Weights of a small transformer language model.
Size: MLP 1600 ReLU, 18.2M parameters.
Architecture: rotary positions, untied embeddings.
Training: 670M tokens, 9968 steps.
Each number is 128 + 24 x the weight over the matrix's rms, rounded and kept within 0 to 255. Layers, rows and columns count from 0. Numbers have three digits each.

# layer 2 MLP down (transposed), 1600x320, rms 0.0306, rows 552-638, columns 0-79
139127090130121130084139103146141126117090144145140137152120115113097152133130117082146087122122122141175137076098136148102154101163090160140142162120165114137107121160135181095139157135119112109114111134092116149125109144143165157148210129
157149094106158106086082111119173171100126104153142142124137132111089111092117166144144148111147107162137147127108124136135083116122101159119163141095180144143154124128121133119088121104173131132132123075111104193111086113104145148105090162
114147122117161096154113156128138133151157148140097071105151162112139193102086143147158135148138112146145134080120161135146132103084134136080120170157155084164093083147150125138151140149131155078107142131109126158129136184158085125174127123
115160118121150159140124106130121131134170146067151141118100120192087156105157137128147112137133065149154139111104129133156158136151126081102110105087146119134127120105130088149151177141144112137133094132147151105119091110173143125131168134
119145109165168121122144156135145118087111090099101118143145145152133135089127127141204125098122087129106134078117148173099155169129133137141147124095099144132141148181132145138157138093077166131119163106091099132119155159086100106119104098
128137125119101153075144131082160159092135126141149171142136117156150116097143163170141134130171110116180105147128130149112132154116131159130160097144103181095147138125083165155098129152142084135106147160155132103127097166106172132112073065
128143110137111141145116163084144103130130136111164139204127156114123141101128155167113092127097122143134147094113111164142143149142138142126128166123136175132135116148111083162135088115128164122109128138163099075131088097105106092095157123
125136153149151145118102143134119112121107119158119120168132134162138139098145144132124089061121145140104088172122109127118123134124146130135134163124101118129130073175114142126162123104132101152174164104095154125152133127086139152150103123
136118097110163090130113140139150135175158144093125130135092103116125167155130124095147073119107039140137117108126123128106113138169158119127117152115127154130098110129128159120115135098136177143139122109097161099124112108100146150148164124
130089123123113135183146138114092141132110129133097150159098133121120119149108118131100134126164122165083138141094148129156138111145167143119113145148072142124138120110151123139170146112133116137129130103110115099117092134163120108111106110
099144115127119127169115111094139102092132089178154152135112147124103113167115104118124117126137140158145070133117117147097124154123136080147137189146101138122134134134104130102128133140125139172133131120156133109143125119156137134122125166
172090149114141184158161079134148112139154135118143119149105107141102100151132138124099107150094129137115113160110123110091123130083102095113114131126118124109142109101077152146086118097195152173116104155103124068111099152134178119155134131
164136127163113148127107160159114150112182089147135108172115102161112132160120155122131093117113111142151141066125123131159110120140112070106077125144119135153162132136130141089119092157148092133136134146161138126161126091116126141104152111
194100134136100133111127122087131115121127136096118103122143167131145122142145102130094164083131095164118092144140101128112171106145100134093119145124107198173123165119114128100150108136156139101130147173152109147115125116100137101115134140
143139065086151138131139157076118110105086169145140113118063101139111084119129131106115091151108111114122108151172117111113123153101162130073102154157141124104140122125113129100048104115152138136133161149106116115185130145166107131128122132
133103124106131086144099158172150136124126103133144130146104102135169113168142128115109096118165153107133113120109157108112108133155148132122133140105101162135181153125116119122139162124148174138165137099154134121107135119092165144171120145
123130115159126122120102141137148115165124121105138142142126108130138124121123126123141117114138104181121065138153116130104130100120087092099129114169102116115106097115141097136148137131135164111124131137140175156136153188129130093121129102
148152136115133103130170143150105154128109119087094136129136092136118159150113103159106151123127154124097156106180119107136114110127118157134100138169124143149142135118114108111119156133085054132095186150106123144111155086110100158173092121
125083134118125125144085080097118119114146108174100104119168144186141106144116149107106127153116149120150155125147146124166084091115129142138175148158104131131127165146101092141075127138113131111194139143118132142137115090152122130120087156
126131109077112125168126142141118181084127125152143165124133101156097211124078114139117125120134121137156144161092106143156142090154140130079134132131136101159094117108127116152080098179142167084136106120164141142115098122088149137137087108
103148133133165136128147147170108181149136153133141101137089118087140156104108124163119171156128121162146118131145124125158125139073120112092166122161148111151181146126166120128114180125137108129144137140094117164106144141124132111073114119
097132145112209130063166155100125099137104145095094109134118144185119099138137168120176143140167153150169119124110101153136087155136122119097089103154155126161078124126100115155137110101132150102131124143122118114138141145146119173179152132
105143141141157097112136125148131160141137083158149145095111089115126108135129122154091116138140111076159133170092107135159112125120120118109132105126136144159108102141142136128113125137112091169088126124159151153145149150167126159150130132
127109141130085133141129139130128111128141153117123113159117116120113148150088149198112136128169153133093123212132156109144081118146112154125177056126129168154105142103151114132113129077088106153128122147114090126145090138093147103148091157
081101175132102105154118142120096156154139108112140135084123109097109134117106087122126119151123107142143129123142157127138127097166109086146156130152121143146112120118185127129148122105110108134087140133149156142122146139128143111101103165
133127125128127096152116150072133152107126135110126106107116102172108100168151178120139158125152143215078119129152145142082102151131110149085122157154058126148086141095138070138107108130099153151151109154135108139114110148118115118155088157
152118151127112166109177069115095160116152113107147125134127146173126116162134067159156143109122134141141104131132140100106114144110134147132150102110150085132160089111087145100132091103097087166098100110133120138103106133124134112146134142
126116181156156126128139135084139115133116163124161124123112120100127110136157122095125158122124103107125082119141119185073110104139179140186165155086130137100132113132135108125096127154139115100098123081148153153099084124145125101120135189
126096158085105123139102172119160147096095126121110129087103108098138104103109117136101111137124101121110102159127148128154128162117135137157134119129125151159108139129102134147128127153150125101133169136111138111153051170135104106187139140
141121089085141159133123103135139114085096149086137135169109113102139149091131144110057132129093160124159169115135123163081139083155117110156093137152151128135152141095091149087119100117076119102130146110079122118103130124152098135123120118
122111138120151138146102123164111097097093111124112064130147124169153087135154063151145161131084130152106084114113144119109124116130135112105089145121124127135157115129140115107128142112101163162112149112102142117100114144131167135131114108
086122105144137141098163092117138156139113149181083117113146111092128099120138130132116134097156125140110127140158185143133123130100115091095105125108157117103150152169114137119142111119114126132118098142161110146150116170082101127166170069
144088125085137111154118122117171179112129103097116115104095151126151136126108133200125134139122121113153121167147133165118112135148093110138070098139132119107127114092127125113141109084139108162106167089120138134128123110084152103132150131
129138172160142138109111155188081115164116112105119099135115121164097119076149118145136149119102178122123165107135142148191134117104118053117126117121151148094108128162153128147129133151136117117142119139126148077104126135115132092163150127
120120149116114097114098170129140086112121145128147094135130112147141107159124122168140130129115194140109168109109125089104121110156104156138130118118140116133160108160105104110158130140104078148120113078135134156141117129136132123123102172
140144138098144134110104136131125123117095095109104144125068134158117145125107111141139091108124114138102140128161112115133105128077110131115164130147123094153119146127145123131139117122173080141113125105112133104136129169145131146132146148
123147177157139092159141147136161143163101106119137112172175144128132131134130120117126090145165143093128115144093131122143132103089119132136147113118111170086154135175151081125198140122142149142137101126129172134129143125167180090146114120
117143106149159128093142125157109153125101100143166115111153137120123156168147141133090110099151138186109128141102105102137139129116121095117152097166133129144055119132131133151151091121121102128157093126108146113067087165137146117128094143
166093154141113101110152136106121157121147124133152117151147132163112113117129109135083068166105142171123116093152104129108125145141139089184135096117135158175145083105137122128146104114128079129126151104126139120124143119100133119144148125
122158105155100142122142121162135122111133087138114143142114110104131068138121125143136125107118119099125132100153096154114149120149121170129122107169125156134183095095134139129138140127134109184162190120127077183069100113132131162123116159
129100139114106152158099160147136154114115122127112099153127120158137099111126161162172166103071132149111116116152148151076116152140144136132157172151088095136134140146177098084105137144126155127120130156122140128134144133150147128140106152
105115115090144139119131115150164164094147112113151155168137122130148105179115149132109103133143148127093137119098105111136180152164115178127106109143092129126110108125134140152079118132140116109139121166135139121161117107101102115124112132
115115133127132114113132138136095127123147097101172118137147085130126148075169080137135127071128119139125132147137137112131145103133172101186115143141115107147149083131156100156103117177163107100117153116166175140133160116112121138127078175
130100131138134152146139122179048125146098060119079119104085156161098172144121143088129181121141124148145083120166145091176139123114141119132125141119146138168085123133136119092155146137086138105181106150156105139163114109118127099135119138
138146162146157103101110124084112144090120112138123133108112147155133101106121112136113074149176118104136108156095138170144101131094088161116149180133113157184149143111135113107142144124087115140133100122126173116169149149160141105147078102
118181128159084157132089102144109119119086111108137154150123179087096127120123081142157159144101093152145085122168149132138132178122142117124164131135108140172099115149145159112091153125079160143151127082126116144132117126118159149143142126
112155111115118109149112103130116161119114136134103119139123135139141135131136109132145122143132194128153116170136110125126124160151086100099124144128167127152143116132089117122143146094100147168118131139160119163155146141137147107151124110
133106093093112094158164172111129120147151165127117125099127170154099167147121156121109134136138100108166120118155140142136158140118115123116117079175153113116086139120120120104121135113097127125147161142093117096150115139111141092125149142
129116152119123158137157127124178109134129104124152159096139125141116083166118141106111122138117126118110142105132112128132114115175123176168108143104135113121171096133134131126118123115091104131124129144174141156114154130138116110197119113
152148152095107131174078098103124179137150126135138142111114148157109182116084132134108124138101127113172119130156127111090099131167136128128132126185121108141117141156165129165122127169119104124175146125096120146145123179130161114068156147
158102170122132156145127142113115124102085108142130195139173134177118132113122119145150155099145118101093079123126121108137092130125126126099185113153144081131101103151140150156126097123148123129164166111127174098132107145168114162127091113
168107128143112145142147147120165119095130114137131134125127178111108140151125133149151148139109130124145141114170100093131115131127167123117135139142134128126125125130100115135133121133104099142117154144078155116153126098089164122125160112
101100150140142124131115161101162119111092123091115118115147116130178108136147093177127123118149126144114135140117126135100117128107113120136148124139131167154135158122138083114117112104118156134105135136155150127157124136142103123106112097
103087150140129134138172090103118149169095101114159108134175095150100093130123118114153113149145080112165115124124142131147134114134131137130081136163116138078174163144140111106149145147108138131175076130128155177139102127106129109089150154
141162185134167167133106124127153121126120093138108161128106102113080131160166099096139150157133174125144108136104127107120146113136146122138123167103147145145083136135126171107141134141107179125133154109134160115128123079126118128124116114
161113135146114161137168133136143158184121139101123154166100132128127151116155151160191176082130142133117111123096107073088097138119121127135122100174104072089137072125141163124154119117090089119172116123127168090122117123133123149114129058
145147131121129125130142147149122158146120095109133119132105158122104147117142121102104091138138146139106119131103095126144138147123093139102115071099145129088113160104131076112116126113158168095099139131106107105176134161130104180144114154
147183139117131166127114128154121158133144129148180105109124109160132111106142159118106021159135088140173111174112120108109113166154124143151131125118142129133133158147135094136146094130157161119110191133132099147112158129143170115119125123
135133141109122118113111160123178129157102106134125140121131129113154121105128143175128118117134099117146135123126156126140090106121133148129140149135125119093140127072152085115115143167126116122103120103155149142112122145139096117136107155
100079148158098090137165085142157146123137108159133097138099122164082093141155147092155135139138145104144113126101129163102087169178135112180099110081151140118109133148101136106155093111100195117121144115148147136099168103153124087147090156
128116182085135146159095124130160113130162133126105133134100098131096101102142132142131118136132102191150139118111126132111121121120140130121129119144139130114130140105137179105121101116108117097147117119126115072099135103119130135126131106
103122142146142137169166162116078094121115144114150141111161129124135199143135124115138122144179120133132139104099135105131144080124135146166082146096177124110143121152152145150105120152104152152166133099134124162146142077164137082136139147
073137100148123101161113172111132122130111080153130143106161113130089126067137134145146122140157149105094125111122126120131111123135127156110108128156101128151126141146086075104130125133107045138110121120107123160116149151130121145141136156
103138102140146148118118122104134120148144136094100124125111101107129114141116114143112163126165121141143112112099104151158112122132107154130152104137136148098089124091108157102102138123082111099117186160095114115107149128161133155109118161
154100164129149160122127132125134156074083142119107137101143132154083124117135115081149156115169111145100117105135121133143102104093120135089166135078086183123084123089116164092148100141132112111087124136141092152081122114126137165098137142
134132110151106097095132119133112140164083074178149164129103128108172114170125118130129070107160153164146166129121118146114103142160130105106129121092158103138164110119133154098117143116126099159124126160134172115141123169136111125132105110
134147164139100118093124154115130129111105124154131105131147158157097126103097141158102138127126142097118139162151127124118117159102103108147126132110090147136152127128145139131131147079159139111107160147106105125129108129163131120130118141
106125126148166140175131113122131122127114114128124095129137136149125119172124121114111127129077129112146110150121164107136122122088095111133162149153111123123123135182163138131151155103140147114113178119142158116125128093173146156085095136
125184147152144148134110157174154128138156152134148104154124145106110102101119111167147104141136125133123096124121092112116162120139084132131131102175108128150107181129151146129144133114102139111125143119137171127098117145129122102156108159
151156102140113152111117146130090089113155119118134131160122089120124138151108096096095137084127137146142140149075106087129130108139144149104146113186105176080125130130151105101061151172162140101119125117129140167108145136112181093128147141
133174139108142107086119115128158141117114098135119092127118145111118137104159120086152117137138132133123140157129153131150136177157125149123109118150101106164148140117147125138133133142138163146100146102134110139125137116126147134100108130
159174069157070146144114148159148143155141088136179083154139094139090171160120157143121097138140089166152143104122141101094097129125129137159110139136135141134103142102106090135144165058140119145148094116127124153113156123138132135090148152
087127056158118143117125091139129135122089127150142101123123129123174136071128122159124060128127168122157067130172163101181081161136141102083116118125159158128145089111146133137105098125105106085110149144114127123161099109148100164136131123
084122164146106119119133088137146117133144160118144127120146161137139175112096129151106125141133138154157130106132099091109179145125106107190190148094099122118134120114130128162143150144132133119135137143142119125144106129194158117138121101
108088110105109140095117130148126113101111097142126122105134131104127061149078133133108122124164157166141150099147112138130156143135121099148148142131145116195098149136117100142131131111138106142134127094138144180130139097091118152129086123
164131128168109145153128113093136125077127120165101146185150072117127117109132119126128141151110154112144121109145129097117130110129136107127104083144168146172125144106109112125179125132156129110130117117152141116109141101123123154129173149
129097136119116083120096173074148181089136127112078114117164121148134139148127159128151156109090117141102117129148125099112150067109134148133157127163106121155121135085151114151140163121113157127083124117127116169130136145089116119148144127
153101137117164115093104116162096146140150082172113182137124161119167117146159135103156114127139124128158120132127109085103093120122116078159123144129108102156130109145097146130138128163181135084083107083151089149129170117156137160136143110
052147134122115126137156137122083095112138096108147109127168119095118143153138163154121152117154169162135087156110118124139113120127166160111166132130132094161155127112112125108106162122100088155150129105109121102135141155122122115128136088
112125096110109092150127095125153113173163181105147155135136102094111138170114143115116143140135129108129093153147146144135130147086097097141104172141129121151133134074089099103154105122126141084093152105116131141127118144138127132129170129
115080144152129095152091146109124114137147124153129147115109096105074135122105151138112145103143132109156121103128114120129119154111128131160124152154106081071165141148147103068176138153081121108112130094142138129127106106147100119172116165
131138147121137102130155110117109178167155122172085147147145123096138146146108153144125105125125166126181110153105119142144132124120125126117148165129088122159128145144138103140099108106045132112140092142102103116152165152125108157117132184
088143096124126121124136153157178088153126160125123097106127116120125109138108119106134151142129110138117141137140171124124126115140159114137127150095124139161150121132104096132160077133107153114200137109111123126138118107140153137124086110
156128147171127166160119137107135138139153155150181103078084100115110100149109138124135098128146106170141147090110169114112131109149109115117166086138216112088139150126118128113150105110141113151198139123113132133124158104120121142111122179
162123116148140114136149105116152141132130168133106108099118125119099129120135120120119096094146124114109155142097120140169115160098079143111123155157143145159113182144171164141119139099126078108136120167130154133150088101162145133135125139
100157134145127143124113128166125132136124133109129133166107119103129124110104110131147131084135088151138110151112158178118119123125143116150117119123110118142137152121083118135121155092165130123137138169146131099140127089146098147119147110
116186092129144127165141127111131183111117090098102145122091088080139101114134133144165112150101118118113140136132118109137085099100143128117100160184064189121100198115151154128160133121123126115115158157128128090131137167112109153114159153
# layer 2 MLP up, 1600x320, rms 0.0749, rows 553-638, columns 0-79
106131120129073117116121150124139109151088181152137111173149123150145128185133107102113168118143128138125130098148127137107119118081081122134105171139139118095120174114162118158126146119116143134113105123139091141138138107100125098089149142
108131146106144150177118133120135097173151133140128109150125133157129098084140137120126101107117093097140139136153142139188147092168085149107146134125125167090140118141155125118136116161140131133152119153118131129119131122082106112129119130
128144154140151103149154121101118148142146116135111132148145101122144135178128103146106150119119146088120108100137120098138099136163131127110109106115133133125127136077126126121122164147133145157144111162120159126102174156064151105099142109
143099134151141126135113124087123116149138125163130138139114105091126119156097131145138126102129115161112117095121151128133165137148138123125140110150172095147115146116111126088098118123179101121102115127116107088121097145127137112127174152
157149113097146139158105094131142144044120113129102128139116157084140108101115176137123090114173130097093145110143141142099110097108135149173178145137132131118139127138154133116154130130108152142123123149100135128103128128145128108134152115
138135126125097095115152178139104134175108131127147160093122123157140170101153147144130163106122120086106148148154121076133147147104115118172113111106087098128131116081108121149114164146102167079090117128138131147133172145117112096144089131
117147125148135105114103108135084137119120133131135110176185120126078114127146153164142100134093164139111118112127130073141137171081172140083120120094105094174122158146141118146161113154164144121133141128123128113125089107120094160101130135
168128120101158124128092140126104113125135086120090112156128118149125158117146110082115113107078153122134152148161174107136101077091113162134116162104125106153102112099120125118145132063147144149101104116163125092121108099146095071142137160
140131111153134129114076115117106109126141120123142095134189141115149137109124104117075133125135094102141109130140163125089158133104114131154178113138139115160105126128142131141123113171164149125142154180178112121109124095131113097123137124
149156110129094131078113118137127119102157138144131129158161124132128116117128147154111109105090124087152131125136109103174151097159127175118144135132155115127133143124139148109131176145122108149127098096119107122133068117122107113094129109
137136118143132133097112157121167141086132091144112164156165106137131093135128159111136103133145123146133174117141124106097158139085164153101134138112099120091110167120157148125129104139141131134182075100120124113100132101136137101099102134
134141151126120091109146105088176129116128147144126138099180192151147111116101172167141122164138103105133135126133121118150126139132100129140125178104117077121095138134152094116100121108122118121120140140130124124139155119137102125107126146
158178095106098133100181169103092131127143148145116126147147144124081118130138129091137116153159113119102188117168114126180116119105140136118115130127140166151121125127135136136106170136121143153097127141161122108142091137104159145110108144
186066149093122181103110079174154145147168138110160124159103135104129143095116106072144122114125142197146142135134128144113151149142092135117169158105146135175096134119149137091131131139137129097102096147114121111141129117151112097113147097
154107106124106167105126108100108119094136133159132124162145142131161139090102118135130091133156149099059133135098140165142104180101120133118129132114107099133129079131173154115119117103077137145133115148136113109155149114108162136097151119
149122109140136124149132134095136164100171130082158138134161147131126110083145108130171115131140146122109146153130106083074117163091116126073121140113134105150149130120116154080121125126115137096142084112111122129156123112096158138120140087
118136135106140114150140097115145142134143177162153157080097132103138114141098152128161146157133135149142111143088108119130147179133134137136122154145135149094129152123095119098124103138143139182137072126125096114138101122105157130133140161
104161143143141104154101126120133148100140175170109133159121100121154109167127140125121133158122124126117099131072107161174155131096089147124193074175123081091125158134153160093137138178109118088156149127114153106142109137171152138144122118
105082115115134143095126113111134108124152110084110132118161149115119096125097117121140141124127139098129154143146157119096109131145165144112144136154139115109115133113123139080132146136153134149118100138167093122130178132167122172120088095
113143093124115131103132148128137139133125170111168128168116109130158116129147154171156112125109146112142137123121161139108185138142090106076127107161141125118121101124123158100117127171113126097091092113126099129145118142138162127087148170
128091163102138151154165128157138122155156157132145123100179120134099158161090120138153128103113121123108115131132120105156153136133132135163118140130091085134129147124166122120094151149143114088112133098167143120172120136144130118083082110
165104126141099126136128143087131078131151144091113088123153163136146111126117141138119120122064144156119136117155127093105149143121148130166151135085116135126175151136162101105146152130141153134124128106106100149132104131080135140112115132
105108103175125172120125084140143124098139165146119134158125154118120151159100098163137175145115139135131151166140138165135107111151102142121123082117124105135147099127126147165140147178165109098073089130111080127118177122120138085128171137
135140127121174105144163148137108154110156154155135112143112126129072092099127129160134125142121139086122109163131131131130091167111121118126129189114164122129147128147115159121117145145151131136167138146106104148158133092110124130139112128
094127136137112133101108199109115138131133154145176142159152085148131139130089162106125098122108090150119100092141109132133140122118165140160124103122111110143109131110112118145114129134096147118084145124131139068128100087147138132115152138
096133115108168161104102141139131111124124112132143139115132149124108138084149156122146105105123111126100133126137121141161131139171106156117138177115158149139134133129127180178154137144149128143121157164143141093094130105118134136068100117
137146160136122149117149124185112171160126155113116119169159147151141165129154133119081125119122149153102112138160098132124068140104135091159141133110153145167150175189144166147181122115109147133149123135145125126136157122133123087127165108
118128117133082141114148114101109122098103143060104171106107126101131164153137134156131107154097126108130072125089127118106125109117097147136149168125104136161123168100134117081135118115109136118117143125114128153162128068113138157125130148
148167150122128099118118100156126111106106124107154119145162184110130172109146104138138103149099103134145103070130159120125137113109127125118091154148092135135114111151163124134141105142169095119130106126143109144122104158150069096166130131
125065138160100144082133164082085140147168116118158121120129134122154129097123118086103151104151128145099104103120110133134142106114147115117176164104108094126167102133122135120119143152161124124137125125092116087108125094110150105145110155
147130140129111101121131132164134131145097181136143098089113142129138081142118133081113169176143077109102084146148194157134161154148088112132128124107110117123116110058174111167162162126119167108097124102132096130106137153144166075108099130
148128142151110147134117093139194128112146098172174126120172090110167117152118126131170141125120139122099143116100090162150096093150121122089149123079127133150135108136091140077094114113140096160173088160139117117100119100126123151100132196
133149116096144159125107103162133143066121145080120097114169177075133134120117148095166132166128102151142114125128161163088111122127053140143114135138118130099106153104134104106180167105143144061081101112138153154125118133107148147100135143
159111134150123141096123134117122116113167119125148118119143136136156151096119151149129123171150139121115138068125098137170096147139149133090151129146108137139095130145155111121119093137084136130114142160130114119095137117131097098186127136
109110104133164180092130138157130123088144117167122109161112126119094092096129157100116125157115090099179134127134176141133153112144125117103121108131115135078100102145115118147173177117126146156128121130133119109162119133145128142115156100
173150125155119134112117105160134109136157164164127146128174120107167119125152127135118113120155085100135138112112154172154131125104069171130107119133133156143090089115166143152162095138144104147110090088141075112101105069133077133122097104
101145175072086066107134102140141135075203112146167102124143124085134136155128154134114143208132188109149102166163111144168160121096127166171140136120130116125165142101113162120128150152140156115145163121137151142150147105140135140120134113
108102103126109154132087134140136061095147152146182150140156169134174151129127153133142126118142104145117133118115166117110096092117139132151112106112102116110140140141083143140131124133125143106120142124154130139117113177134097155174099129
139112154137169112103136092117097120132099158129115142141132157130094140167120136136151137110144105141095100096162121102147124133100132094122129147099109113148157152118151161090074142106101122145144113104092068131100147127100143114128093131
128124104136191081104170076080147151123160139108138102130121108107120111132102115137143118157126140080128176101135163092140142109113153124171148168106133110136132132139103139149144130136160131123070178131131126148102131148150112163152139094
133092115136107077125130112150108088140141110093141176075114101114134135107170129119180157116160139095150165130170124088149107162114099100142126135129095086088102139139180164114096084105127129114124145167127114108161133108121114161107148089
147105101143159125080098140135110178141133135094121116147138128082078115145143092101116127100088104094117150136163126165111116122135136111117095122153107130120128126204132115123110106147131122145116099088148150191116151102145127091109139149
146112160134155127111196165114175155090103125145168156137160087124125112202175135150109128119113141084121117161099096128145099111116110105135113090148116035120103135110111138156112145111131143127163119126127162188112161151140124119135148115
127162088126152132140117143142123143088112150121113122150193164172116098102161160115117140100124175137147130104154165118152117153118154125128103168135141139165113134127123105093120140096138140120128156160152120151105132084150107142121123112
136159139089133115128118122135175121178140140174147136131141116168127124147112104114083130150072110094081092105110124111122139098160122163127101113108122128100176129132099181137107092154142125140123123127133138167103158137160116112164121120
108127131147130152113110153118130171150131138121064146094111164120119102168135145120145115164109094101105116120138189120129129148084132132139134139155109128158135101119115144128128102115155098115188137128144165122116094109102136137064132119
140130125136141108111164119139122106112132115111112156108154117139111098148084127164142150141168130136087096102160102134148187090155177134130131107109152136164157067078119121117130141165174119134106164136151154131135120140156159137135096136
111118118140141145095083098123132080154126123117165118150116116099216126177114144156121123128166107115088111120123150112118142128137100164139129127126104140150131111119170116130105119130149102131129146147123128088139133135140174106109158131
076087130117095120130125108087121116138117099159078146129144128147113169121113155107132158122108151119100161134156123173161120083132138157133142101133158149157146146169107155139117074123117149145149151107132122112123130130106118119141157126
119153149121167154139153140152194184131159157129138156130122147134153152105118141147119105188122136132126115119110143119116110155110084089074128124136118124169109105147129146143118130134122120103146127131119093136166105102105125114113124121
131111145145132101127134135122133157129127083114114167125143072166159152137120083086111095135141146137106145139157154148146128160119108127123169102069111148154119157144144107149126123108111147127132105106102086126130123180117151144096121152
119113141123148080127145144127092120177138149146117157143139151156130139138094131131164086137129073107113096134163145110103130136091104080123133108107143142144105149131117143113111120145122139087116136140136115105149118131136124105132104141
160117137137180136129118132152110125165116132112152134111111173129168078160112169165139110093097141111122091147111097156126149090130120120152116158117163155153120176168124122132126126115117123152105127125074142076141158120157145133099129100
115126124148135109074146098159094157152118125171154134113146184114108174132129147112116113133135071126144153111176159127177141153132075119131132109159102125115103103120102174098141120154161135107102084114134125164085119163107088113108140189
108185143131170126143141114122107111139156160164088180106099178114097096120158124127087124136159131122115090157144116142122102112137109109135127139105169143146084092077118108104116129135151111173167149132086168125141115095112129141146144137
143135077186138106160141122114099092122130165134168125162106121069117143103159120127155104123104154128146109143077164132140101100087108142094106126151184117151107120151139152128063145100149104149151080138115142121126151120129104132138141100
096119137103140103094155156172161154130135092102145090121129169139165122141107127122129109154065100152097145120131176105119156124156168127132124146094168155127140134114140135140098112168122117128100089147128130125121086143123123106104124144
093144104155108135129164105127096181130128114119126133141119139133081142130100126080109161112137145115087110150158153121127161125151142109104135133129133120123115125129116144128126094140131116175135148141068122125136087106130157113153141133
126134124084162158136136188154147106150108162170095135127150160108142152127115152144108092102116097038128172140116098120124099141101158106129095143077145146164148100157149186108126174123182099163147112125116145140121132118101124124124146083
098145122143117112089184102121143141148126158122139137134125077113103130124128095177170138136116128105094153133120191120160117157163145123128056139162150085084101126166116116125147119141109142108127133111160122124122181163158127126070135110
161155145093144147172162109101135093124128142136135139076100186105077127143125133182086139092139129149127113108133173144132151122103121102092093155112116147103137131124125159130143103141133116102127065136117085147110149142119123155112106142
150119155136157126112078096109153172087127135142131109129081111171092102093112136108125166091132137134140122137141123124131153129125127112155135158118129079161119154145127099170143138106123142082130119116150135101153109140138125098134136108
107159142103124113133149110099112111124109129149131142116162135101126129099097101157131147135129120122104184126145143131128107149120134146114091105146148159134157156139084167112135140096119155134144097100094085106072171104157118144121127116
112142148152135099141174145176108133138156082120133132114127164128112170134121114100114147092125104189087119152092140138128097095135126117104123122115122137127129121158154099139126156114142156192134115137144131142073099103161127110153104097
139146142109134135133150126154129136139135125141149101148097147114112097126115162103116116077097142126096107137137122087082153107141170134145121121149154089133148143135130126089125149134132118143108144142120132098151125134148180128116167107
137133161121145086098114086143105116141132134152127114115130069077174083116128081132151129093138126148136108152108110170160127139102134091149125111122176119102133116169107111129171123085150113110132144172139110135102123094145131150147136120
124131142139123121102122106127171145156086140133135150089141136169114120169098111136108136151136098099141111110111127163147112167137126118140152143085137153142115102170140177142134136134113123162153110126137117107109115113135126093117114160
140155118122123148137158145140097137077142122097108113123145137135151113119152116136119113134064145114109116129140155131105147131129124111126088163060152120126142129128130134099136149110168131153153110135155137169142131124126127123122133130
086127122082092093140096097123135126122125155166128103098154080160129145136136115117111156141121109144141105098116150145120126135076125168144090150112189131122134116128153122112119130148133121120132154110146109157100130151134093110133099150
139149200139120148095120154132135114125147123124113119137149146148152120136091153086096149140116098129121106053093112095111107101146132135170107192106116157166131166122120155084184151158162128145101126149138080165137136144115131106141146103
115107146114121078127137151110122175155120148116109136157131113142107142151102133129133148185161143116096094116106139160109149134123083102146143111089126142154089123136089137139180123161161125124148105130148120088091115092090122122089157134
123139112180173134112099097136115125128110145135129095136145122138166117109079152140141114100099117131069102082154106136087140106107147138150165127115129140153119113129159139137157127146119121113117150141141167091121134126144147066123155112
119113126111155131126084106141149120123156119112139096128121158137120153119148179120131140126079112119148096135072119120147120119143158131061119138171121111114140119145149157107106129166119133118141105142142134111083095149130116113115146111
133126113150119137108111103113128127127137126121190149116105146175093122145150145139153175099166122122087121132172118162119112127102137101108126138083086105083136151140144146121127164096156144119128119123142154106134124151090128122130180093
134124142141120100156147099137104110125072116119128137132128082125108115124138159123119124130138109140148118176157145102157133131072090127106104110132138141164176133167184140141146128091102151125091129154122123113150159122160153095141110151
121092135131090130133114146098114157136155136116123161147148122132122096105103115115123140106144112098174132105152127120096092076144129147129120142110156161151164096082147124120146109130080128120095109124152129145146106132093131130137139121
141130126129107155182114112104108135106095129096119090136107144118151121129126113105101105141133087143118164096102125143140155117166192101108147130125155146157149162150123111129104109099118159124153129102143161096150157107165170153117129111
148104123110104108155101124106119121117171136162101121152109142117095131131100142148131119137125111124150125118116123156099151136137125141133131151093063130108135124117102070120106123192160187153152108114147156129131109130152124164121090131
142149096109130135149089146116114128167138142179134104174129130121162147127127140078126135160147142114066128104206125175145122113126149090099142074056119128117127101150096125157110178148128194097102125144120119136147110155122165145099103118
141111155127118113132192154077177100112129123095131162128149156088145139149151150192117144097145146144112123123122105066162123112141096151106164129156164137134097139162131117136085118120116132175146135110125165149098132149155117100109121149
131062136124184138130119165155139140150118161131139130165137122127140108139126132126110143138117165127144099121115075102141095078121152129106094125096134158126134120121091148117139141139128142170139096117098144086097149120157150130111101123
115122145190112150133130096146142134154142111094127104145152179118133079162112091145158105143074107117117125142119116148106088149105105113097104150170151139085113134107111112115135104132138137075108130139118124192095122136133092128157135119
129169115119135089134129104138130135110121158101130139124164109134177090132114113102147128122146139136136161105136110096104122063148106135131148099134104123111110141100102161141165119126125135135136116181143165125119114107145097096141102133
146144120120123124150124144128115134113124128110135141143105125130102072126122131141117096106126159090130135129134098117127192111170133137143125145146161125120151127139161124120120140122151146099137109160173097076116095130136129127135152134
141124121117079145098111122140141119115158137149131149108140128130099110103107075148131126099083149096137141127139129121136169134093137144155138138151099125133093143128098165151100106138112120118138160101096169146088133113113139143119126104
112160134087105155122122181165141147125165158084150160138108099140122111150137143119137103129113128129114120093165116115184150115117109133132143128117157133116139158117104155117081117134111130100143120139149146151122127067095126126174148094